From a checkpoint of a small transformer trained on Wikipedia.
Size: width 128, 2 heads of 64, MLP 512 GELU, vocabulary 4096.
Each number is 128 + 24 x the weight over its row's rms, rounded and kept within 0 to 255. Layers, rows and columns count from 0. The size above them is the row's rms in percent of the matrix's.

# layer 4 attention query, 128x128, rms 0.169, rows 0-10, columns 64-127
size [ 97  91  97  81  87  86  85 103 102  93  88]
[[139 104 150 109 141 119 116  85 179 173 159 146 174 138 128 139 112  98 145  89 145 125 159 134 141 109  71 116 129 113 114 149 152 143 145 115 149 102 153 120 135 154 152 136 110 132  59 124  81 132 123 132 128 125 141  64 116 139 152 112 142 123 115  66]
 [148  86 119 148  78 156 130 139 155  95  81 142 155 104 137 146  76 112 112 119 122 106 153 121 130 147 147 136 164  87 142 115 138 141 103 104 100 128 154 106 138  91 125 120  92 140 125 120 136 131 153 177 117  93 147 157 113 132 144 119 172 108  39 178]
 [114 133 127 157  87 167 178 132 107 107 131 137 128  96 104  86 125  98 147  96 197 105 120  99 126  95 145 147 120 180 127 102 120 152 125 103 179 176 141  77 145  98 139 104 116 103  97 131 107  89 157 142 145 103  85 163 145 157 134 133  85 124 142 127]
 [143  95 180  89 117  97 106 159 119 151 127 141 119 145 124 157 112 129  83 141 104 152 139 171 146 146 120 123  72 107 165 167 128 172 176 126 116 150 149 118 116 105 158 129 118 145  77 147 145 125 103  89 130 121 144 147 116 143 129 117 110 108 138 130]
 [128 104 137 144 145 114 159  86 103 120 121 123 122 173 126 134 135 182 114 112 119 154 132 117 122 170 138 144 153 123 121 126 137 111 154 128 164  82 101 136 134 127 134 140 144 118 186 130 145 180 110 112 174 139 149 141 178 109 127 133 103 111 131 125]
 [140 167 150 151 103 129 139 113 152 175 176 146 172 108 158 166 118 135 127 113 118 129  91 110 134 149 138 147  75  63 139 162 118 121 131 114 133 116 115 141 132 136 145 116 155 133 159 154 110 115 137 121 143 140 100 145 145 182 120 162 126 137 123 172]
 [136 135  83 146 153  97 134 131 145  69 150 131 174 144 139 105 137  84 121 117 127 145 147 117 143  87 112 137 150  91 119 121 195 104 102 117 144 156 131 126 132  79 159  74  90 148 120 159 146 127 148 104 132 144  94 132  96 151 139 134 107 125 132  72]
 [151 100 173 102 154 170 136 156 148 108 113 140 114 119 121 170 168 155 120 136 117 146 103  92 121 139 115  98 137  93 125 107 115 151 158 136 132  88 113  95 180 139  64 156 128 150  96 144  73 134 161 115 132 117 130 163 112 110 117 115 144 126 194 117]
 [114  95 109 105  91  84 133 112 120 147 111 112  98 108 128  87 117 123 162 172 160 111 129 106 126 140 179 119 136  98  97 112  85 183 109 136 118 127 140 106 115 166 109 114 103 149 126 120 115 135 138 125 123 118 122  90 153 114 123 132 104 146 160 101]
 [124  88 150 123 152 140 145  95 138  79 122 125 139 112 194 132  90 130 152 105 118 127 152 118 139 114 124 109 149 108 160 124 165 122 123 118  75 125  88 132 124 141  98 154 174 140 144  96 130 204 154 120 120 101 142 146 128 111 106 119 135 136 118 121]
 [148 134 130 140 148 144 151 156 135 132 140 122  87  86 147 132 166 154 153 136 137 134 113 123 136  85 109 108 152 154 130 129 153  97  98 133  99 152 159 107 117 107  93  98 155  99 134 150 150 126 123 142 143 117 119 138 147 131 133 169 129  96 136 118]]
# layer 4 attention key, 128x128, rms 0.154, rows 0-9, columns 64-127
size [114  92 107 105  82  96  76 106  79  98]
[[131 127 175 140 138 122 146  75 126 129 158 149 116 134 170 132 128 143 136 116 122 130 171 131 134 128  82 108 122  94 113 182 130 136 170 110 117 143 112 156 118 184 133 124 125 100 119 125 108 144 128 106 165 129 127  85 147 150 148 136 131 155 164  89]
 [102  80 142 133 171 142 156 167 111 107 148 115 164 127 155 168 141 143 114  93 103 145 113 126  85 155 109 168 153 135 122 134 129 138  96 155 120 115 156 151 128 131 153 131 154 166 151  96 125 144 141 143 125 106 139 117 145 147 114 125 146 117 113  84]
 [145 157  88 168 152 127 133 115 137 101 117 118 150 119 156 134 145 145 117 133 150 144 107 137 126  86  71 106 149 151 129 150  94 121 113 142 137 136 162 110 143 127 153 111 124 148 108  90  94 105 112 122 150 130  97 125 131  97 142 144 180 117 174 131]
 [144 157 137 120 129  98 129 167 142 169 120 154 140 166 127 145  98 162 112 103 125 129 125 122 184 112 107 163 122 111 154 125 130 111 164 154 122 112 121 153  60 140 143 138 159 127 127 121 126 174 134 108 160 125 136 116  97 141 127  98 112  98 109 150]
 [ 91 153 133 122 147 154 122 111 158 141 146 117  98 143 114 119 150  94 161 135  78 144 100 129  93 139 112 133 159 135 122 129 121 153 153 151 108 106 160 151 130 114  85 161 129 127  81 149 170 104 177 127 119 135 115  89 127 144 149 168 165 155 144 153]
 [117 114 154 150 181 121 116 131 130 138  93 110 166 153  72 118  97 141 113 105 155 117 126 137 122 146 116 127 119 114 134 135 126 152 125 125 118 144 110 151 100 156 144 108 128 142 104 120 137 136 143 168 114 169 137 154 106 137 178 144 153 137 153 114]
 [146 113 102 113 161  92 181 131 143 141 160 119 138 141 123 126 119 119 122 125 153 112 168 162 150 148  90 117 166 132 105 147 125  99 171 106 130 131 169 119 126 107 141 112 151 183 120 123 112 129 125  93 160 131 137 120 111 130 131 165  80 119 160 119]
 [144 115 114 127  93 112 116 187 129 109 106 133  60  95 130 123 144 118 166 138 144 145 107 143 110  98 160 135  99 131 128 119 131 148 157 156 109 112  96 127 137 134 114 143 113 141 195 126  78 165 116 127 148 102 162 150 103 126 102  88 106 138 148 106]
 [123 125 119  87 120 100  81 122 119 132 167 172 114  94 132 172 117 161 175 131 109 117 106 108 133  62 145 135 151 127 120 132 163 101 110  76 124 124 128 116 149 131 125 106 101 132 151 147 142 106  80 176 138 135 113 180 119 107 151 134  94 122 114 129]
 [133  79 144 146 144  92 125 106 132 123 145 149 142 131 122 136 149 135 169 126 148 111 113 118 106  98 102  96 123 122 123 113 173 153 160 148 130 124  93 150 173 114 126 179 132 135 143  92 122 145 157 139 118 113 124 129 140 146  97 138 122 130 150 143]]